config.toml
num_key_value_heads = 3
qk_norm = true
learning_rate = 0.000605
beta1 = 0.9
max_seq_len = 512
dataset = "wikipedia_en"
Each number is 500 + 40 x the weight over its row's rms, rounded and kept within 0 to 999. Layers, rows and columns count from 0. Numbers have three digits each. The size before them is the row's rms in percent of the matrix's.

# gate: layer 11 MLP gate, 2560x768, rms 0.0293, rows 1290-1311, columns 672-767
# up: layer 11 MLP up, 2560x768, rms 0.0287, rows 1290-1310, columns 672-767
# down: layer 11 MLP down (transposed), 2560x768, rms 0.027, rows 1290-1310, columns 672-767
gate1290 102:498472491516507439539476545470524484535489354464495505483507510493475487531495492520454491472497497525489579499556534417475573514453482518470469501549506494376467510537475511563545415519514480486517487474477401539538484523436475465563525454506452529462515395521428445509519473467566495468
up1290 099:427469545488514551433440469462505482467522520494500492495502519570531518530539551411439471503393408553549519579561516538439484516441546497540439469480480490498542418499493526421512494511507539531479492518473517506530522469497532446505550450530473497520502489528525486547515498555502474453
down1290 100:469476535422535527498516495516454519471503489515504426561499571476543468485483456486430546477513490401528415525510496538486511482555467492459570482493480501525519505471487478502536527498414535520581503553481508492497569430522509460578497516440521486444547514549570504437534492490433507465
gate1291 094:404481524560500473491512496457515501560519511518509518501472513571496454501522539499488476501500472515491460503484547540527509476472527430450452596565511450484449570519501457486507438471535471522526492531519543547476531580508442487432476493460480557470593483485562470506487407463555466528
up1291 096:526504484420459561484486494497513490490387490528445527486462504469520481493552477544501561503507521450527538518460507547518494503510537433477560425458499532478498527490522563496542513484527505499501470541506486559512487475453507443528554430561465459429435538490505441532470512442497502510
down1291 096:503479427650496503557541485493513497528546517489502467544580441528538483548550493508468470464465473528454460535491485435469530495492505522525489531541519450498563510449573422504443571488576486514521481439520512502449521476502558480474537464392469519511490427488473547463489468500514500516
gate1292 096:480538510487535553525526514540481507552550392477491492444482474528448526510479459520529496487540530480511518474549392531562500525472541529478479446473473496441451466459446470576572467509501539470479478462512581480480568555445526533518481454488485521515505456588494490496467522474463518428
up1292 096:454502562488483514566490478460528516445482520470441407573532492438538472458413484479473461527458514505454488529412555566518558487480475449492415521511592498533489450472555522442403515543465446529477486599539454513521470489509492502417530450503548501478450490449475501538498497553463561520
down1292 094:524426433492485492468516542511515547459452522489497522508539475449448432525506537419498510445508479520482565535497535506530531488523513505526527520537521520538683534536471521476520527497530436538541442487522484480482395477515492459533470564501426493558491497517439508461517523494487518517
gate1293 099:494423514453486428530493520517511466464444453433523429477497495557469448482537488502488449496530564599472499484553487482472528535540499485527513537468499447534479444510534512485534482547526466565461505564357460518460497508431532491545470499452462462482446481514506596473446491518478488441
up1293 099:497490488547532523436487481533506523524434498492564479621535429505546458416494550492460479453533501427510538490487521504528521437556498521497465609502427451464467448488535489501525536472499497481490449496551513496524468515428578489482499557448515491492454514502547432498524490501539433558
down1293 100:499521416566533525541514423545416583477487429454462465507533501587441508488560490483507491507568526581499464540504489509522556522498416502463488542508517471487576530485399507511514465543559526557468564469480535540428500471499422520455542461443490506477501516510544493544418521462512560462
gate1294 098:513500501477524466418495451567423473552489435536496458517504488525470448540531456554477475446529524429579503429436478527431468492424488482476413527574446492509454418541494594458538427470527521440502470527476532481534476494438535508596470437450476445472433477565519488453457478504497456517
up1294 098:516506477565443505518469437461555527479496568451540562518449566503557465550547495420560487487485476445493479432505486472457473467473515505534527536473458528498433553470505422533451506542557489490524469450474531486496575485490488526561500540434535530527532458489595538539485531563510465503
down1294 098:502544483473468458440553464506520480555464424596577500485621419515473485466506492527490494530508492514513514467476538538486510519517536421561494526471402568489442403513419484538493504505423440479500559490491555456529445553505552476565562522534494483521433454470520471465463529446449528483
gate1295 101:476487518448507523530445432599481509477502480551513478511484433490481490554516475469485577456487495578486567490517487568436516466537504541529473442589460554445495530567473439489592440464426590479514550517595480478475501559433520432528472539450490504480525439558527419493454483503458539547
up1295 098:526469509507507486518502481530585544506475441514477562453510560528511440497509454517522466478527446402489443482509532501513489563460536454453519481498568592540518512431474565575451431533449423484474549467464563500519560489503488467467464571522516593508455498462530547517492434479547508481
down1295 098:572439520469566550509523484508509515509518498507549538560536407458468481536524481536521585494571536524552542419475492589503507495601490517484543494455493487538480528485487451466516525533449526490508593426529477514533447511440495470544494529507387545512458489545491532463474525499488541537
gate1296 100:512523473588448518481584487508453425506557520497510516555464506507526543534475558501505537496515527606495504505560563517490489470514517538555476505431508473529532575525498486522585480483490523500546488474455441489503546546490531453534523540453447461505393452499517475539454498465498512576
up1296 105:503440500509463416573518420509481491503526462491478488440475460472491471528537578510445479460505522478500519519429481472513521464499434531512463455481423488505511523498449500537480583528488593518446572475554506525504494452492435414528527550538411488506513517501484504461534592518500534437
down1296 105:426438437525528527539549459491506491487551419496529451478475436485496474541537491542520467471507472567504495600504517517472510514421525514441483473401490557478479522524480506505538502506471491490470484527565517471467559514463497458566469529501512537488453555581511505495483558491520541498
gate1297 098:466440536500564508459420540506538430448510446429557491471461547446491548430485449448519532541534547466452541491520524557478504483502488473545481515524477515461489499500450508522485503555500471451486452517463489492498510580496502512485556554523471454434507541510487518577492448502500517504
up1297 097:514505529494468550470478498473498472494529474453577464511454550520545551529476557510530502439506511454458514515514490531435530502488378524446460449411514547457550525513491501490530498516499442562587439495465559495502553536514505526475517533544560526505496516480497485552399509484426533521
down1297 096:501428465502483393523582496490450475533495516553537461488514447487453383509517424564503481504528535554505555430541478465499469478478540458537516490583410473507527531474477537516441513444483520505466517544609507569522540443600534500472506463547472494476529552513561485466504507482511414528
gate1298 108:481486522517559464436522525484442465485487490486534475472574528465458452522533464473491516486569555499498563476544488477489516487507424523553478443578465534506545504559531518502478472488614560444521594502475465471473471503556527417519492480578473501541492570480555473465516457441465496457
up1298 106:493544536442574451518501495541517495502488465507532507519478510511558507520479504485582510539492469538446485475550454548539432433424491455524488532408440455481481507575519521508526478492498531541458534557510523505543516490500514486520526482520474489525496485485493545487538525525504447508
down1298 105:483440455496486518506552515570572524505477578470541515481501521563461466429510556513483473537464474486544517452483509481546446525457575408489518477442496451577483481455505468541493538507463476464508468518471544514527528437491527498522507491479484534453466566503435496528431524540507494486
gate1299 102:448510480534506521508420523451459531495499456423493499527553496452446494517521553468452463474456419497554527542527523554496516502550487608516467440547521576523501556466503521533484467556484473535495580430563413498512523503488518449532557447521526468535528529524494404446502522499543525490
up1299 101:484402466544538561495491503458410488487506515522548516461520524552524464509525429518430517562556444495509451446503547505462509537501533507481500461524563427514523644409569465575506448484545414515556460474469537472544487564436405488516536500497483492504531475462541477550490499526498543518
down1299 100:533449465419584500535491563581430506424530524519484463486469543469536435475484507470469454482489500447516494454437567473493560554494554502462481552488447513462613435486482496435460527502558473545490606589534514520504502679499505437490473522549474498446476563475519426468497535515599458507
gate1300 100:416492455516482511471477537537450471565423529472514552533470449475460457519450490551512536466476469503540552480543468586494506501482460470470502492435607526443481478488493534479448586523475507540458502479482530495510502471507570446516443488485475493531460471485516492429547566509540404448
up1300 101:433455508461448503541505513534452513561468543514469464537424487452579478554489458562513554459511471572437534531525475444503448481461474514441476469492531462526502522479485473476540530504432565505481559508502529534472526534594514544488551526497535437488535468452458509489498457495498543557
down1300 101:500480524592497471481486566481491556513523506501452549458466511419469459506456540556485493461485520551501508456522532472399479506497475511537466488492504529562512446398490429523538532484559525463460488613538483528484411426490473397492495538464507520495490559471521589426495494471514513569
gate1301 094:475541527516490504516498471473502478536536505560507526574468453526522454510574443524447490504511545494475486538497493474523520496463551496554544524483438541536499497522451471471542432539468526474459466514507456532543505464500570482513468481460477534558430440495470523516467503541529494514
up1301 093:484460441537482571488511491468522518465493498494408483502503509456476527583493486498566471447544496455523525505507486416425419452505493522536579510542480537521525504513531453516458499522506444500401490497487466461452502579488522494567542526513533516491423546472504529513492458411514458471
down1301 094:477402517515492500543586542582503450465561471476455559456551549478509467506476506448542485443491463497501473447515549513522496488485511467490543548536504439512515421550524517472508518450467557475455527494522433475504519553506471477493608483475455565587524496508464560493523499503472517455
gate1302 103:565511441508422510519457471554545544482445411487417587503411451472567392454562470450413557524502534498535558457425562520461504483464459523515493439475457517501524523529482438502496511469480515504583469443537500552526530439508504473550463468440483442494458597490502487532495492520431454523
up1302 106:520532518474531557539623462464457489504469489504494485548513450466429435508434488526472620486462495533486493502553553554488459517485518519491534527472481486521517439514510517541607495410472479482536488491462432444513493472534509413505554465466534483580501512513516540515504469501491474403
down1302 105:451556487543542482544589465563492510522544539439504525503551494478471467525555413543534468453447528438492503519527535514505504533487475440515526538503462493495532511482505468465551482447506468440483477436512496448466496542565539489530551562510479458539482467557464443500525446531522423525
gate1303 098:400454525586466462477521483461460538519478463441546487549500475541458419538516505521461485503527475500483522455498482544518468474437555500474494462510507400468436498527459471502494474566484516513513570510515475539554466412531527489453442481440544542466477478529565543505568513474514480496
up1303 099:514572503491480540516537528489451414537506524542541452505485545567480525515510424475497468508500515456522460444525465486541459459456493524523543490581412510464497422527456515511570463566485547514493487535477534434460476506444498490452590483592494480520501510552492492535503559535497498538
down1303 099:514559540499521457483474422513559441491513487560454552522510439533542575481499469505485524443410484527482536513479483537494556526620479488503488526468467485525419484487497511571516484479500511559472535566485488535482486533526501543526460478520424553506576504459532466541506466475524542503
gate1304 091:521533545530474453440473464483511568489534464471534550506516522364505499399498525566505451498449584492484484525506553588512560481425541526507481490496583515507510471468464524423533529469481458524512552479470412568491480502513542506473514489536541506491544484503523417522525450499528460522
up1304 097:441561488459474508471499491440514479578523525506540601512549521573424498543573490569523477513544512499509529488475448558496527529492470545492508528518547523468528496470542511549412444453500489578471560398484485511576406578518514534520497438435485471493438549549554524537507507489494547494
down1304 099:490425556551563448379480487507499504427510473540443502462447471536493412508457526523505529482542504502454503572480497495520507529441520448540514565538509477465428520460501523519499470502585454481509529547446515510503402552470535510416517514517421510491524459472470519459492527467548490472
gate1305 096:584538501476509452524522543501505416530503488540520518412429515504500505496525505530424512594506497561524456459537591521442440494470512474569464463498557496460487518473547505574462504460404509509478444501543536523538517505480518455561499382523528525542517494474481435523493542508433523513
up1305 096:529481473435492543461480495475531536555470473491522528487504492450489487536509498546486451534463505460472470499497520486501485506418461504526521467516434514528484518531555549486545490539520595552509514477447493511496512495540548485514473464494485474460573534491570475499525491499561516511
down1305 098:482496508498455473532508501494472521515499506551540480547513622444488465469495457544498516538436518532544460499474533432558525542456487487520468597530505538493494457449595511454486437525487551476412450529551513464476448480467498516442539481532463532468477539436471440503410533467464571499
gate1306 096:513483533587507548447458475456479494540486578410483501528512524469571510435523473543485591468470558505504477535509518516498534511467560473519462499432466553434491487462461561484433468437598512532490431513514469500546503529467516440528474477510500570556555453518420472489480461450530505391
up1306 097:523438522509512462489472505546536456444468514512523504474473557517476466442520501474552433544513458460563423482526487487481442470553469546569505558505429545418451508463505547501510505528520505563522491516576518491509495507517462494547478471522536606451527501505537523414528540476558469422
down1306 098:470522527486517487567525510460483568493495455511524438545455551508503484452516523468509454531542503472514484486493557532455463441483513560507509436489557492509423481542576557433505511561464525486501476495470495515538556515533488533470497564534477495521508480460517431515559414546555458508
gate1307 100:511501458534486525463477473574521590347480535478444511539496431502493463559496482524518541501481516547527494453517533429459462511497501495510446530524440456569446441471456544529539495516473500504492576531446564429524479453425450489518530512557480441563515503533539483504463443539496481507
up1307 099:507545562517519441503497444530480530491556493494464478513449493501499545512542505522503469490432524521485522496444517490449506491451511466484466462539505440530521471537557481511529498429540477543580486509504432522496520472548546475449519470527442504466389431507505463525497450503537573377
down1307 098:432601472538535477482544451410557492516540488477437479479452488566479538465415512509467430516466476422564361496518563467480499457486473498550479460510528568551483543482467554449512482488451527466512539495456431523519455527538498509545518508487498539608535516506529466501513506490429511489
gate1308 103:440478424550428481512455530498514501444465464543426514533467495494464430436526511509402543571531459502468503525487553487529525413492531586500519545461553579561504506535459500513540418510512488519548513436517517531568509473502492473525460595465443468520485569476495525507401522446531432504
up1308 100:495482501563555442548509526542515535444474492470489439534480540458466519485478485468472513554521489458544550523489490530580497480469482499450539515512478514499497527504513419529485504490574467508536578549427474499499559491474519508507484587481531562561426465486469500516473514506496502482
down1308 101:521471464507481504457522496491471475444461524515522410501535505478464485518468441492511504473458515533531489536500431521562485484492514459456510489544467493522264481494529547504431452444498497593556535776491516451449463484496509526562497540507532503490462467540500517464569497498519536475
gate1309 099:360510478482477535429451477491517513497490468514458454468469448523534493513514505514497523464490480525468409548480462500451538519587537517501482552474469519406500481517551418565465494535465499463485497474570485454518496473487475590555498498465490487487496452529489504414494549556527494512
up1309 098:496526519604443471398501542484508444559447496537522504514403416563487534540548544505510512458445569582530535489597470514498540485394458466536523519456439588536453525508523433485543532537508523460462531477501533559528530540517552529484524545447561486446426471494481496522522449577504508495
down1309 099:538551467565462442451407435533544456498444564496475534505501478543468506521494482512441575571518508478471599458556546512505533511518525443498533495536523488454539482589481508519493541458548550500547480440471531475486501498499518515451502497494513563515467462548472464515540484512512449565
gate1310 102:448532511520529440565522505492480508506539501561466481477559517526542479512478541483493417526489531507497544559531511440456449485550446584486473544525425524543590542458509447501505523494507502474481553431501497481540538453495490533508515522462542509484474534513507489535451475513493504533
up1310 101:524460503521509452467498541542449429536514512497433474477505496497516530531374464493492524577450560460543472508454490443489528479495540530515439547451497531478506487526545578520475508501404543501490460533556496548549450494487510463464507455460487477543559547539406563472472473481475531501
down1310 101:521509451484483528513530479537495517493520468474548587490484496496456484525504418484544474538539431559421499518546505484508532494481489489475559499519506488457478457472463452463476540496546451480486469355551516539524537491508591498424502513504537486504487500471472506437389516464410482529
gate1311 096:475531490488462435555497474451447479515485555553425485585482475587462455504465540531465462484529471572531459534469543434493495535478452439524495503533434491580476543514582534568496530482442487512473465498539528510505533495470556435513573479536447525462458505485543458516512477359416501586